Part of a small language model's weights.
Size: 9 layers, 106M parameters.
Training: a variant of Muon for these matrices, 542M tokens.
Each number is 500 + 40 x the weight over the matrix's rms, rounded and kept within 0 to 999. Layers, rows and columns count from 0. Numbers have three digits each.

# layer 5 attention query, 640x640, rms 0.239, rows 11-45,139-173,266-301,394-429,522-557, columns 0-63
583500537454493477537554553513566541500511483503532484499479493541519453458484517504518525498523512533538521494434550496515450486467436527459469536534547533501469476453441465482552532522515510
425565475502516485523508501512474569515519493518527472534536575476482481461475502515439533476500568560555500485495509518546438504563523504557486551500574561480507505442493446475468474484462518
517448455586524542543508509496542513511539486508551515551431495482514479525510478527503470475483603490485492549443530453545570527527482466523486514485447566517576552492505540525504507537472545
542516577475395518513494516487495516501489525436504490490453528523512548532522511531495519542571435469482503499401449472509507502542493483440475526435577489496511487464477449524396486504529450
477485546468429547574479505515487547518539502437449520490541505446467479477411485559536574529451477463471507544545499515520497435496531465475481526484468493550565464486507504512523511472501487
511486429513498501500519492509522514450566468528464488525514480492469603522472498480462526507532524527465536482504456539438510519466506543526524501557490542527502494525517498499489466402524557
466448544503530479508493476527517536484528431490458463539494478491566490466489520509518523470534525543486588455545552497570527528516515459531482470541517513527477492464470502437535540483509520
540432495502461509475491489508505501447497537478451561519570490509521501478464544567528484511487476441541524525454476507471478475478465419445450486501473502530488470455470532517500514518487462
488589431517529546496464483480461452481487586542534559515461487498416610452523467505491492517471488488489507542556483505426442501434535492537549483493519477501503578547549536507454476467511526
450495507509475536537466454511520535547478532489463526427482488553544443510473545477527529485505514562569492510503483491473432424508415545480516539513502493532552582498476496460582454454440487
527485465496477487512531570508514562447465452525527518504574584511470433499467499559536525513500472482519497624507531537509482514527513484523473513475494534484498516488607446512506443458528464
514554572537542442535456477449495511463495513446497563447500478495507490542498538590475519522509528430452489388388480405516531474485500525510492471535526429489533510446511497519542447531541435
506458475475398575546534546455452482512551466547448499517494512520439455495503491525458527526527522461525559582575517502451444452464556544464466479475495536517494563529418462447498499508503529
386554535579554521511481512457481442524424569507515431508510520488457487475481497593414556455521544449467443541524459527492525493482506456522547503568532505507497488550545492543499490476490442
441516536561478593514580538506438459478520521533496529498491420560513517543539492422498514447500511427539474523500521451434474491560486541493480503433494543470495549488505523467507527532481523
538480537528576479453394534488507434495465509546490487455549534513490525545525528548556497486517472494496506459549503493557485573477502513477522480505469448547492478421577459527485542561623450
510545432462485444507498444540484414496480550492520544495467423486468524577461451491506469510507479517548486493503547443539427490512489479505461515474592473495473512428475537515564518470441495
421494511469526504473402420495460501503483504482485527498469486467552492444422454527453473570455462475518487521438503433568482552497481484591486493516491533544463531497457485506566538459394534
511559547521519577421539449526563475550451511499517531516490465452460550465541493458497507559520459536497479528495517518545492448415551537473499568557518445490469571528528508525494462497503501
470457496521489496455512559540537508494403568509499533496498517554515491514499533477510511511431492620512503436511475457514546434425443554490559492430557481461550478481535556488514479462479426
443596517446420532512487536455549502445477489497490499582392515523537480436447502502466523444464484455532522505485510488487566533462517548566536464511525426462486481494498560491464501444562512
509485558422488533509482441454506568485509577461489490497414523431444477462584530511469475479502479508509476479403482507467509515539458519515531454500520467507520473504428550571461493550470529
566459498542519528401458504517398501480504487516506522404477529477507451508501520467488457528550543577526462477448493469525530537500526489519483586459426505443511482485510507401504494519466544
453453422499415450517467593561481455528591538525566557431402493523517545479501489510480557490457517439496477538541505475590526528520506496535586500512505499523527499540544509478499555462475505
569473457576579463544567541543541442607439449512455488484511530487519488498478543435501592476487519545505489504504574454562460518525515470498526493451484549535567509487459432443555477522567463
497541470433517506448430520530486551486483444555546453539516492445482547544504440508515515480555542547459608510555515522584411494520573434497423507596406552471484452489491404534510521495544495
550479535519472479504540487441560424598490496506501585464551498454511481544464444468556535509492473526505490528468510456484452488554493582567410503513570539515503493566538446550536531466473506
494419444556527485564501579474549543492518567477484534465456522495533483539515453509485466445443398514547527468467373568537517512463453498443525506553477475468501469473478516484490507504470448
486499493450487514532580569574485436548527459527496458508485484469493577509588463438517513561450485469448586478470519488497527552509533482465419482524489512483475503521438550461451445497487518
499524513517476488607475599481419560588553494520493572516492502446540446542528564518508483500486442517551439483510506594487506565549522528449418494537419559448496469465562361435474457515514475
456486521457472516475456599551514501483500524492494510533477523478488601518494437462547495550500520546539533486540544528512429466478490435470483496524561548472470578463583487556566541538500434
492529475483474489496459559486529464502490451475486525491451534554529444439539535505489502494409476440442467506435451491463520457496500448571636536427481475529485490476546521479532536592496510
538489429461475475522515476507473515459488505490458521506541563402485571540429460502532448470487481490476509469468482424497448516535535482483456489494549492482570585478552530496463488509475517
494537490438492506475520465441467488459480561513547431534486522571535498506451547570491450543475488451521581551499487444447432548487526532535532530455426519533438521540477493547439399539533502
545486484544482540430466533545474534476538396499430479447420531567439474493442542490490552501528507519425558427470512538491548527480529442535466527473559583509506558443466534519545530490557554
496559490508453494481513423515519488544448528414512607512453484506510516500522508476548497524493485541482537519526434421487467586486513519478491511477475520546535555489523479479523515581515516
493567505460545492517524436495502514510516496458572488461494483515471409502471476513486540484505545476404411509450506560516518517522483532502490499452473536467472493475507467454445486501520493
516544557507522526456542561466530510529509433487544494523498504515467500477497527524406468511536479503485493488479524498512477542495491466481495544526480486437480456423496495434492551477528451
486516461484511466491549499505497442504437541496422512501531506445528470491568488476552509513470519440473542447486497476495482480522565530564517525483557462600521445464509485503455483469484470
463512481430524502510483558484493580481502527453545531575487508427489447405516481473517410499488533572484481504490474447480459563533478462496550475529484543467522534480505490537502490499423513
510550566482498517486519553439502538464473500469505509511504469490469498481553495551515470477518474473522463479453521483428540517425529525504448489509463510465534512551569436494544419521538502
523458510526486484538496536500552516484568534555468552524515528524502553546481498477499589445452503498515544434478523487550462477523498529555412444500502555489544528543515510440490515532493559
484524481480449513480488505531455516472518512491462533473519492470555522511456515562460499554503546468518517491479438506549482525509434486537539481501504514548497536472483483464507544510510552
520505456474506472494450435507550490478443521491549499516517459460486532462497411576519520424512447554523510516466495474470525447433483512513552538561534487473506500515508484465478456455505555
449533479511555476536501529504526561507530560521506464550514406495567598495510530513504572480537536536567538594498464447493524471552441527529476471484521520559467492520535461528495465491454528
520477478520489525517436512513548431529472514496478517504492569463462494410447523515525465521483486490514513465546522456469540539569526510424508516462484503517527478476459539602480507527466414
530519528510505540514554525445497476444488462443550441452515501533507459533512501500529494451443472471470440490464498536492527490486498505442503508488506464505517482474486484496485482474562474
505491505590480476502488516477539473537500515473539542490528458459529538560510491598458514515471519489517503458518462460576488443460513494549569501543541468530506479454504515458448552506485532
504451471542513545482482467500517510494455532497547461421516536535494554536433480474451460550589421495487467496523580534493472499494537434499502450526547542534539531553513504468478544540592481
497446582556526451419557491543478481555427458497464438427510517537520492428518505471553447463475503482469502517504482523569557460484461576526479535412471433491508445488444529518546562453482524
457476543467448477448516516505478442477547486508479497470491570499489515510514450480477463553509401455470539555493522469537473518555423493476503496510592531545495464522435497497509535505545547
536510554460456498460495555523444462501457491502520468477539432503437494455558448486562414476525495499431463528504450537535466477471469478509484501520491497453495573471509538502523460450489459
474472486574482450527513517536526491495471476550468486539551475500496481477474546505506540481475497511524538511498549486553500444502468474568467448437469529536454515530510482485506505538502475
475463597466529528499507551457563456486486518472439495446488493475485515494438523547555556493489517509456538469497530569479514470504469505473479498443464467486545525498552494521533497492508493
588533546473492437520535572470543497509376564516547450551500550509526480493485548463605458569519552498470501531485555470492495488519450540426510531478554445456494479563443547520457472546478538
558476527495448531514558543488504468528479413498482526494504519559517478446535566478486496466450536511555510452464515489420547448463534480512495468447568498462552460517503510496460457468530514
416483481511498521485437433455489511498480532500435466545493542472504477546485513477437484475495516500541512546597468488495510458547528489545448534558510521551556520547518507548414512494401486
496516531520422528530572498493481486470488447474459515451443549507482431491585514392515484502480519565423506536489531557525591494496510490478504475416441548478483560552514531492504426554504469
448492508436530481560554441527519521570519536517513420479453472486512557480455409440510490518534486508494526515527472507489484509532529506527513483459464495508507593574507493502544487470468527
507526516519461518476567514604505487606455508498525419500566499472474511467450488414502465493435468516452463604512492538548513550464453499506575449483504435596495490427474526561461460515451474
474467524559528408430579478516485495558415432480444406432556450481468448485465464462525552578460476497512569553507488567535536509544442535516464421500513481508459478519405471474466449594493467
486517489484475450484541563558448500554477513520561461562502547559562459514491453506533507438502491520406450496492559536499462479537365512485470426516508484500507493437473428529467503503463494
526471458498460415489481531534473534511504447499565459569494506478521481489559484570462568509521515496535490449552441447528473547518508496456479456543434513482455475444586437442480501470559534
506453525556442448473463455439552467494493494473426475439467509400454606520614488516493473510400445553513486501546454534521502471473513532525452622549462543550514478542523541491421475501536511
478423467578500478442423552501519590547548482557473550461546437476440519528565519532543473444473464456569457518499434500513533461488541472475437511479467523530498489484543527467531487488535510
488519525475476490540475530507524465593471552491495451487549424427475559492432564488467542584494448485504521498497509359574433523480498545481418448535510551509529573477484456513479497586514489
469543476523443547469554556504512466534492565516542480452464491445559465485539556424584481503519468450503531482441558507449451548497487583575538505468541503570517450486472428479549511503496540
498524497442446523486613537525477496405486411482555559574489556518492510449528479521594422521491484424537475513507513528490542481559523413510543487528500421506552531558490478512505506415512544
424553507452472483515454558478492537465543513508472452525536475562485585525496537610574489508512544472560491424495565480487479522491503588554553545524505514458492444494507527501501487591527479
535444556571471478506422430468442475499559502550484456464468478467452519490486543494585478548417450445507503486513501489458471516441527530471406568464521462465481469543570539540456544475590583
491518502516520549493522467450473593505529475506485484472560511498495502555548505515538493536524500518473447532566455447587454506462532519499475501506496500460524480519506518516504467447528493
525507493502535512466535549532480504526522488490486556481541505484433522518423484508542498494526503495487550502519547577460454468514515500469617496544460545506435533455516521503492542447489565
488565459521567456499492540472474469480545420608395497469462473487507479500540489549532541474478599437460454474495497515528521534521477534480453508547553576548488412521508491509546451535472526
583429517513496521517493511475495505515506524544578490473450581442511488509539607502502476508530586506490483450581401432488459505563477478517591489512644531514554488522476476485473529516575518
426526500554551492578527446368521512444491549455557523458457448478432478424540522472473506494544500502518568482434463479495531515463570500429520480586497483441459516584557452534479469529466531
534566435417470491594493525518451429520497473471436523496476545531406535476485495501535520465467464482494510531519597527499552505519554518440558463564452446488530604535425454500455496479506536
497532533476559494507508544549552454450497473545505485511508523523511471588525451527458544510516454500480497553529477513560523544508574650550502479458522569467479509490498420519537457484524532
473501453430460510505487475535497390585539480500509493548548487542536560607531483523538573543526497446513560362438521510517442563501532570510490522510545536511451464372494475485442411477498461
535473501511563514523463475545482445491501566434469523535522509529457478513495476447523478556466471478535489527477476474461522492468464404588520547516484532538501505468506499407550553511425536
480548544466504474518545476528459543542576544555548526515482458459502456512423456487542461491465444468564546563461530456526502440448494486508516445491496499515508583470424457477516490467414500
535580517461564439518516501492492539513568514508438534461523506485484500461548514504528527460517471495494533571469518520506589484496508547460492439505470494501502495502480512532482563501505471
548438486508487476467463497446496471527552499465455522456504553475567497465511583530496504529534470551591479473506543519427496505486550530536520481581475454485573472473516500581487518481499475
460492523484533533552543539514496546479521506538457580510507539479498529568492511567486534456508607469459552390458403565543489477525521537520440418553568553434414510505478431577450516457501464
480486505457514489528490523538491487505518522485484551576442485512442543547461639524455481399495548485559517434511443475477532594509555543522565517561593493500446448375475409473529496485474496
517504492551488536489515469500559433598453570468420528547458466504513481515474531557538449472535487454475520467492524541523424500435483526531502506576608575550548545475510509482597482515470460
489486540488516483506529471523445555507509469550421493473510485492486513454558510511484482469512497606487508480507458508476496514464489478525570526491457486508497483527523560471448453448507466
447522508469411462519477511471490451436524535400437482485499450530515523543498516493440566538528496490513554468516555503485480476621477517512513553580543473540489499502499415519570473458551536
469507461507535452533502471505474459481513457408500466438423444528493495551559429492499394490544440548451427534542471483553485480452509452519563479507477435510488532452411472461525555462497447
553456513462480474489476513488453432539532545523474471480478445529535523546487518463482485521422549529462533489525486492498475458464566502502530446476523498476483412492516437502498503551464483
514503505543560549527503453522483549486475558546509504415384430476511506455450493502474461516565419576479468450481515441509478518406408534522478514480520516496527608501476500511491522526492475
449467516455478475440545515487457409510429546437456447517479528471457522556411485465508488520476497515454545578474576496503475514452549471508514552491486451492544512501467554465422485446520512
545497504621537532534464488433476539551539484533479466489484468453499426477542477477450580519492506472486494446495387419486514482538530498552459446559548484476490467536505481536547518544519467
480579542485487546479478511501476506455476512538485490577437524487483478467519442550498503565501440480445522523537568464556455559504532463512489469507558450517509566564500530504498566582451575
481552488498493526495522544541451494467574484580451473533496559442478471527521512511471441515552479429557482557478493471515575526519560482496546478482457537498507509523510563531508455481476509
534514577490514511492521513564541505455562576484487452488443487482514528519509467445468468442500525448438584558528420497548446517494531470555471454425531541537456542474546486496508428471499528
490519464529465487491502517571501507489444521521477501456482482474485523479528447538478503492481485557516489489570441486486485541460493497454443507433485497558455439544485535463541562470502475
463461524517499438520521504505497504498495531531428518465514492477434493493516544451496492503495512507416467475444526477497509498563463539487527486497526520411536490481478478554522506502514498
425402557494511507543418513471495457465451494476539540499501479524413450424428499580528499542501469445413453472475525558437559491512432558451552495488557453472536529512517498499529535501434506
569510545509528496514474471463576495522490494435514443492547520501499533538461549536523488445517579510495589521451452459549382534566486493514455581452460423403420521546609429465504599508530525
405515466541442521569498509503499500515572439507532486453459513515429470436506415472518540510486459486473536503507475494531511468502486542510530454563429517498492538507450516580439455505499557
479524508528554559583467522457473441509521482504477485416456458509457516510499476480520485551464478606480471519514508495494485550463504472475457480482498439522510519523495508479469500507519527
472542499418517551518511546496445497530474512505527517476439457526534563536480447442492547556580479466486446504485500504528399503449529490510526450471551459499513573498436497563478514532489461
483416473565508496521523542529400516512458570465495463576504520442494483488507530456513442524480518454546457438559467503466453511515505547456489474538490537498503500469483520458447491510486550
532478483475496476527500450570578441476506498477515493492445533474466524559465463500531531496566517454503486476558511476491485525511468477510539547515528532506444532468506518499549500474531570
506477511451503545553514461507519590479456491460524532447475526468522432487486559456475503473479538496469497513446522486476552479552498587513500453533427535486523484475470516516487547505502518
474481489526442490533401503455501505440547460507587512485513475566490499416525458534485525477541471534537446502524439447488520470448528499488514481409495543484524541556524528516474476467519494
505494504534470443546420418438462489470491500510544504529474572577556502535500460471540518507502407486486493552434489501495515518473477513482514509526452518535558478524512454465510475468487514
521488502469542491522527494486513500453516512483529482514497510482499451507435559523490519499469408513530474506545514552557491488452482554484464521509504431527549511450466524463463556488506533
508477508486548497498513440474481439518503562504521493539492467543448532462495469490465469559530456486511504509493545570426540516506495464446512499534525502525464485451554504495520514518476502
478497498506510480529569548509504491472531509467504480502588485472514510531515501517517491475522507478499497528555534523542503449519512519459525493524533537487565484453468531502493505486459558
512501486525484464485561520515511497496531517467527484529519497520472479466498510473501472496502482472530575442483477494514512496508489502519517472513559502527472505480526487519532529523500504
502533552478493526480484475541462508517501495490502483498539523442480480476476500520535494520432497532475503489465473530475474524469526462518468512495479525502505453543440502529510519454490465
489501513531496520450487481517547530502508482488491486508515532543545464468491485489476480482466508509545538500478464486506505487532517493490536496517524526520519486461515535468507510497501500
512511505481467527509463550535492538443552493502503474519512527493515478500502546477559500442476530475504500527505517519503522521547506505488471471531476498545543472545495456496491555503536487
463478512539483502513504510502502500552539482466474463497574486442481505518519523492508527490562479537524402489532492484464488512442483491530506526516471506525527479531485508501523542501534505
467529532520499474478471482465480488466471498514446523479483486462495502474500456517521455484485524515496538521522541475473491525503532495521517534482496479489502494516479529535459510482527534
438500492484479499543470475477485477546547527461522464534468523619536570467525501467497481540542542414552475453513525508491455530492458505511489519509502441519481463532517500497434529483549479
568539517548445546493516509491502504510536494478511469465547515503501532458507541526511509554490442464518475520537503480462469511495527502477525505476509480548500523523467549502520594464547536
534495475463530461523464443507491484500495470496572501503491478557513499509481499478526520542488468484538487483496490525478479525495488470534480495544535499509545560514487460483483529496535545
511488486501443468511502518536529516523539512487490479488530537514482468529498497485528488537519520504514527475535531509485504501465494512516551492503494462549543517496492527517534496477551534
508480443498510457461509533520520477480561465454465507477463489437507490519480452491508503488507544547475510504512408519505496524473504513483518515511539555501538466469493524543487500551472531
512494490479524425464467492526487486486449479488565514516453522449473530502480483462529508505501539517498520519523555510461487434467479514485532518571539441491505543527528481490525494536487534
488535492508475542556496514529502508509615493483478501468452484455523511494522472521539502514520473485489485483538539462488489524509473476480524469494516519486519482479496510522489484462513514
499507561516517509478502513481481516486495480483533551455474519468506512512516475493426538479489471467424490508468472490490467499501503481520434475428454472503467500538478483514498478520415494
461544489522530504440501473511510491497516459490466523501497525486483487516467534486503509463477514486484446535555507569486505490563497418469456485508477486523501501509510495536510503477522474
527519506551520492469487530427490508475473514497493451467500484439494477524497499499519481502465464551446517524511516495500573512503540476497491530522448504517473505513496470506458520481528501
469556484505488477506542566570500543488469526517550498436496535548500504445458496521469540465510577475494547488461541490539503550476479543498533450493499502403524489523469457516541524526493463
529496479486494462464541473543480521473494478537497582555463519580527512498535515537546485501538474458491497509493447520499477508514458473514520512481522487510491575467517497501522510500505479
487499515517548523475473502503510494505475462502490567568449504457496551447484535474509487454499477514458476520508461486489477529484492537472520512513527536507517541512520522472475459545496515
499540448531477476483516488478497475490449476484439499496484477537552511511537529486530501502501535537554477470503490487500531478565496533529508508529537470500512485494509479498528480533490491
480504493529523501523512493542503490464442487461459551502505497462504535520488508511499535437507575534444503522473495443564479542531494486481482479476474490452502514550536522514495500524462488
500519504479487449445544474456497515504380492487503543479458497458508471467449531469494472536542526496566501469490501548531528467522481501499489487561483443504509475522569521454513499516526513
460503473481507505509553492504516493529490483508489563498513439465550477486486492493515555513487489488479509452562470499482473508448519447538521488525464456556519498546516543437482527455495453
443524534483517539535501550494525484518464480489509509455482463434535515483506581557471490433570471535478524473485530533512490477505464538435471487581470536495535485521450490528485462447509500
479492545510482501483498514491531508492546500475460446466455497473486502521496497504509452563499496432501497497531511544517529476552519477431509530487470504473522469505536538489493489462490513
502524533469546479504481497451530497491466480505426457469441563513485511511488487491520483572515467516513500503496492543485515511525454492475505549461491514467524513513534480473481502490518500
494512512512546549559500531525494462498484458505505474474469502505508556490486529495484485499527514509499480501521515517505478515494487459499475518454452514519534536506472500512477527520501485
554488469518444518493544497533472505499489521505545493517530507497503495461480521485438484458504521491508495484531509459515430505471489550512506471541480523493473538445436506465492522462498526
497480495527474514492426509517446420476585504489475444448467523421480505496501536479540568533537508411475511546521551508512498571453512447514546517459494513508467477452525494487520567537527482
483520536475494596491503495494427468456525482465550491486543474457580481528453474569481502461438571511512506462595512510453467490452493467524464506479520470460488559508530522474525558486436561
478535511439510509454519500454513482493502521475439446491552479459475505534540474494482465542532452453429480539506434494443549451561494479479464481527507500520533499541572515504501520407539494
462460559525483476554559516430506482536489488468572533423512543518479531569437440444499485495526445600493519500450498511529506553492468469499525566520515506539516471557530464482504481467534517
515507475492503469496564478492505523491495475506513494494482505506543449544579493506445492542500495450529510516526567515524513492512542496509520510480504557460537505466484474518488579506515454
481481471530490486499499453470514510456512476499478522588529448480514520512547485469504531465505506485455501478481516526522513499534473489508513512536445435529511472544468573509479513507444522
524462503509485525478506493474466494478473431476534463518524550451529479497479511490557523543460509468501544513485481474543511502492497499547539521505480520510460531532524459443472559474444432
571471512508520514471513484432513485455456479517455509535472499602548547523493503458505482486486530450488545458565551436464489496500453475519504433475494550528484511539556576493517498495528434
516493556513509391434458482503480535542534509508586519492553506569472516542488539567562509490458477494536519505533493503530528476531475533424509536499482525496507485511549458491460482477452491
466499441479550458477484478482490510466529525512541523503533436491538507486488483505464470454505488465451500473505483527479452488446526493528479527447510474567486523482509540497476495516458415
503441471502502495538480491546561542484492488494498467498487517491508562532493473536460485503545543457509493502535516532502560526491494489470505452513520468470542508436534491498455515484490449
490497487510444486534553526514485511509526529501526455449524486520459509505523480406507490500519514464443495532496480504510511505548494526523484492512497496524526526495444553456458516493528472
463511546514520475514480475518490507481501542512457530478557502563529527537500429488464528554471496467507515470505511436495524475481495486478478484535529536532448522459541497515434518532506494
515510542466464515478521468526506452475530484562497540540464474494456469485502527450500460496501494538480485429486537529505487437541426550514486518423531437524492489499562493490496500436518513
448472385418483521495450520558526504470509505524508477467480479507527527480526538592505466500543523468513502499510529505544504497524462495481468482468395505513523568529511531492493466557535459
517553465467529487514489478542505497494542516528499493502570521456448504525453468481504486534527491455483450540511545552377489551532566467503549461518460536566568490452509395502459470438453499
499462487562470443508440456553506545485461480484503521532480521479511514560524477505505544472443498496524480472470444469465504481446476486461488463476471437479498463483508506472482489515467500
416494482506555483478561463522538548522537505503542502519545537486510535516490467477505542491502511445575469526521518531506528509533543522465512509518442493564452523504503437457424470537448486
503475556472497516492491502469494444489546511486462493502484494534501497472439489474513469488484486488470428474560500477464486432530530510510530492541540474521471518504590524464514499436463547
493545561448534524486527482528467490509517442501504528509470477561510483483504492488459487503505441497505494519475457557563465475504496512496490496486457514422500560513450482433501509532546524
518523462497432458548515545469488435547527513503518531516508512541459487508501473459498504503545504494556532515527465485487518499508537504530479463526506492469499535537524483404483487506528461
477516478504475468481479495550465410565531574492512461485465489512521501452496492539467424466491457519506469466485505515508440446490479552520486506511541513517526529507472524563505531487488508
462474547504526464449502469536506510535515506500472474464513492519515485468442519504495507575508520471495504523478514450509433493519514470504526460472469465570466506512531486566516469446446487
494521523536508576479501488482521491446485465501541535480468525489517518542508523474469472484510500455394485465518514493472528491540533520519502514517505524534573461464560527520464517481545503
498480490506523537442516465486510478528522522475532538443437487496501476538522452446498464505558477552493460459548492499564461483454460445489472512476526482445458515536541457522551542528546496
485522519440555536475508486498525489506476537542503498530487432555500525474526519528527538506464493464538496458543423482455486520490454437508497515467504474549525488555451520481426512477548422
525510512456513482467531500495491402478466515471477509547471498490505471427509498509453517554453532488518517515492501502496511546467454529513545515523505505479472479513510507510492478518486563
531468469495472481491513486528491514520512471511533501512510527452514495542509532487527523511507478523517465495522503517545516470485503504499491528502493531479492545504460524423497468557497484
524549497476509540503459552552479446532526566538455479545527564450571511521455503480438535514503556434497500515532513506506458532535549607524537576520507521563480492486526465531495491488502431
504525508551488532522501463536482489480436456510519544442460492473497474516482491476435504472526466532488478501501518515509474469504460523462517537444502456409567521510459564414446486514589523
508477514553496459533511411510482459515524435495454439452507532559506540532500430488452487516509446539536553501532492493476580519526499422460525503476475474545555487487508511539461474525498534
528436519553566450506580522504477543530499511543480502461419460537508534468505520456519554472571511532509504532510544462508487532530497482569502438500531523523542525508550432463444510477490500
464450477483456512454521588503522554494536487433472435433519499501563510562524434484506533431456525517520564506525487515489481514495503507484536520556504476547551539555475500469500466493492515
520533529489534487512566504511467459480523459548489528507544542519505485550519492530546482530548480501450475499502473480512484512528497527486474521557533553420490491464528495576541525565508508
499491493494506488545488525538440512538526452522525497549496471509506461522520476485535536493529495498480476495537507487516548562525509470514407460521516476441506514423486508447489468508540482
528491548477504508507472523539495453478494499515552510483482478470481530497515482465499475459485501510433542539492491466489511534523505496552464482460499496539481496472465482527512508478544487
481538535475512510526472573522495491489473547521523455507542508453482469477526455468549452533544533454482539467546547513417552479522494501535478548528462489457459602500513473536538547495447493
546388476426487506490558431537448527508592497521450461529486599509476542521388492491466424479471548443463519432481521512564514468494487466463531582459550477499514512488519513499460476438531415
452534471471391483529494475478511475479498424507581488465493522442475498520565534567491497577494517540495478494551514538498500522497522492473528469571513462503529511430450508529505508547536558
522450570410505503515490446532538570560546418483488498465493556482486481490489446494408554496514558492530521479458428592457537481529502464481509493482541536502492477557495521518508471515570446
# layer 5 attention key, 128x640, rms 0.237, rows 10-45, columns 0-63
432520521542465508550512445498479506482490487546490498447484493509511550538480464483512475483508518504455524497460527558499559468548488456521483519539534459474528482437533505492495494501533445
513469527480498509503481491461478582437518488515565498517534481493577570552539505500479492490522497555523469553476500490461480525525509462511488522518437495514521461551577499511558564530458478
466498536435446484484444469510511578497462522520540507526482499498528508542501497486520488492458484561530536457474501517552466532472500457529460483494497541515510507543461526511543466491511539
461539530545549465470495517469496493500501555485496524576466475522526459487511529545556517494501513492428499490476531511546481560439477464525472529499482527480426511440526518540507463502460537
562512506539464467485492468515536566511476497439503484589531550611523499533434511481474475502512552541530428499479453507494533485511456466474484560482532494515500488534506494505454521486492515
468479476500498496434522449462507489523511541448569518398474445487523478454514564488509496500532498496531518486505517519465437518480461471418533550494563465478442509478570541506486517542541448
517499464476495500549570451429474540488434473547545500509474508458495521452489502461491494553491461468535497508572480506467497544546514494508482447452476523479458521552470492491491531521530396
578506487524475521542552476434504519566544439520516479525503415470491488514482421544450468506478506512511519559498514507483571484498488473467452509496537468535549481495481497506522467421438419
502535476502418523461533494511505529507486587536533493551513485480558568510518529527523457529507528480507475481499452458520532512510532490501573507467508535481485523498481457540537498528501451
469478479512473509485480536520526460559537453493534523527493491466466448517462473537518553537472523496524521471465488535513506458513466554529521518557496511543513475490491471545506503558512500
563458482534532516468473529537549511531494507536567496512520505479462502536488491487458443480495468532444491487464515483510515541482432436481536526503522460539496465496427523504472547505454535
444506454469570468474506428482545515479458512492476486490507499503494461472544503518505431547463549505493484520488490461542491467460457502514496578522512516466469463540497579477483537565521518
516519528546490549507475468489473544524429508542497537517515483489450545486494520573522552535442488476430569474532571521507537475552507494503490534488472503525455517506510502493505430469527486
532460504492494497490544492465493414481499499419532506471496462575486435524484525474407489530491559425471485506477496522436502526497502511490569519524461513499550536511515518474490505462464453
463547537490428529467470488530474561554577451570544533515430450502477476528464503532494557513519485540491527532464562541487490494448510508498543492502465521537509498479459518492575462521528542
504455513518473405542527518483475470477550487454472463497478541475468497519552491510450553509504541495491503494484472534469517597546482515499487507499451489550549529572516490508509499465497521
466478467581480512474525461521583569510480534512476553489470545529513484485465527491503529498501493543540561492491504513557508454539459515453504535465513538518472531511502525528526491511524517
503497479448493509482462538476514491561499540509518480482521552466492429516449425477552530544531482447476472440412461486507532415484518490501600465521476510502472529512523462547507505565534499
545510476469536482439482575526518463514474557446462514489528527495485559502557522464503475477527484499470573529509564507518458492467431585500493534516539446508499438421531499527547584519511549
480483519482533492516491458476568485496527444507503469460494441537502493521539496495549512509460513464573450527463498477484468459448463498460462525574420512430506463517543465478483534601523482
439545454509512552471467538484520443461448552469509494538504482438489530523521500501541518482398573498461526526488513508595471478439524571503492512473532510494438547468512520518580462542490493
495498413465594511466567581549491483487476517478389515532503483501438490502470615486476464521476602489457424488416564497474549498473503515521541540500472449516482463523500538485471565504490548
479469530484557502523515479522502564484473500498498495462527512534468586514550404460549511516581511476552500437501549587436539505556567545431457524539431462517556430478488552484521443506494474
471433488516532456541447439475411516522478528478512527532471490455481481535501469488442506499552575417439415455509530520481438516496472494457469607525446480458516547526495482521385483496497507
480522486412517577512485496531455521467564443467511509514451470524600530524464492505530611531469508491419510447491558495522469488421504467449460520419505498521463575436548455533497498448512550
449489544598521500515499443501458510470512515469489506550485450477477443547613538487468517519539526468544477502483499449513481451555518475429446503465486466510479550492532492460507417473522506
511473486463410511534504526507464522466563527498472523499526586478474493514436479486432521487505461530461566508523456472532466515523471532517440502520502495549483557460474468527490602546527503
464475488483517610447553496485465481551554494512526463469500462560473506514478445453541575438481563470551542468507505472441460497444514437534486549475442505534504569527502542455547486517526519
469519522447512526442458485495575517489499497453477529436474514480445527503508559506503486504498461593465460467513480521535548511529514528495527543492520526562504464454495483548536461590559494
491575497510570523426545528506523509545505507514485528523466512541487488497521531450532511506426483463509527532501470467465498491453481444459443564474548564479475497415483519495552545511541491
541560521539482479414517435505491518536543508487521509531514469503532475483551465500501480540526424471486515537489497454521452503528491526502540498525475527433533471495503490487440501508487469
461521452578449507426498567491595439501547449540582458410508502520471546472492491550524466449440472487496494564495541479530514411442543538542558545534486538537458495485542497467497493595516526
525501466458412619454481445521568403454523445445475535384522536496472444416497577519422484518551489469510524489474524491477510478512448533502530389434552492482483503510484521556451501499466479
482458474537490492491456471532546553449544501511504529558536555530570542421491477446506500578550486541479529553491471490475475494488489554648497564501488477546480413480485458561463483515562467
488533492480507544478558569445466460505449458527491470452558468491476494557549460443532573569499450489580487420546489499475448512456539596509567496483489420532482478460469491457473533420436520
538466489438509509528535468468495532493500517495480528548498510429518513533426461442539477467513474526487552494526480453434423501542501468505437555508474471470508452477542515424464502509427534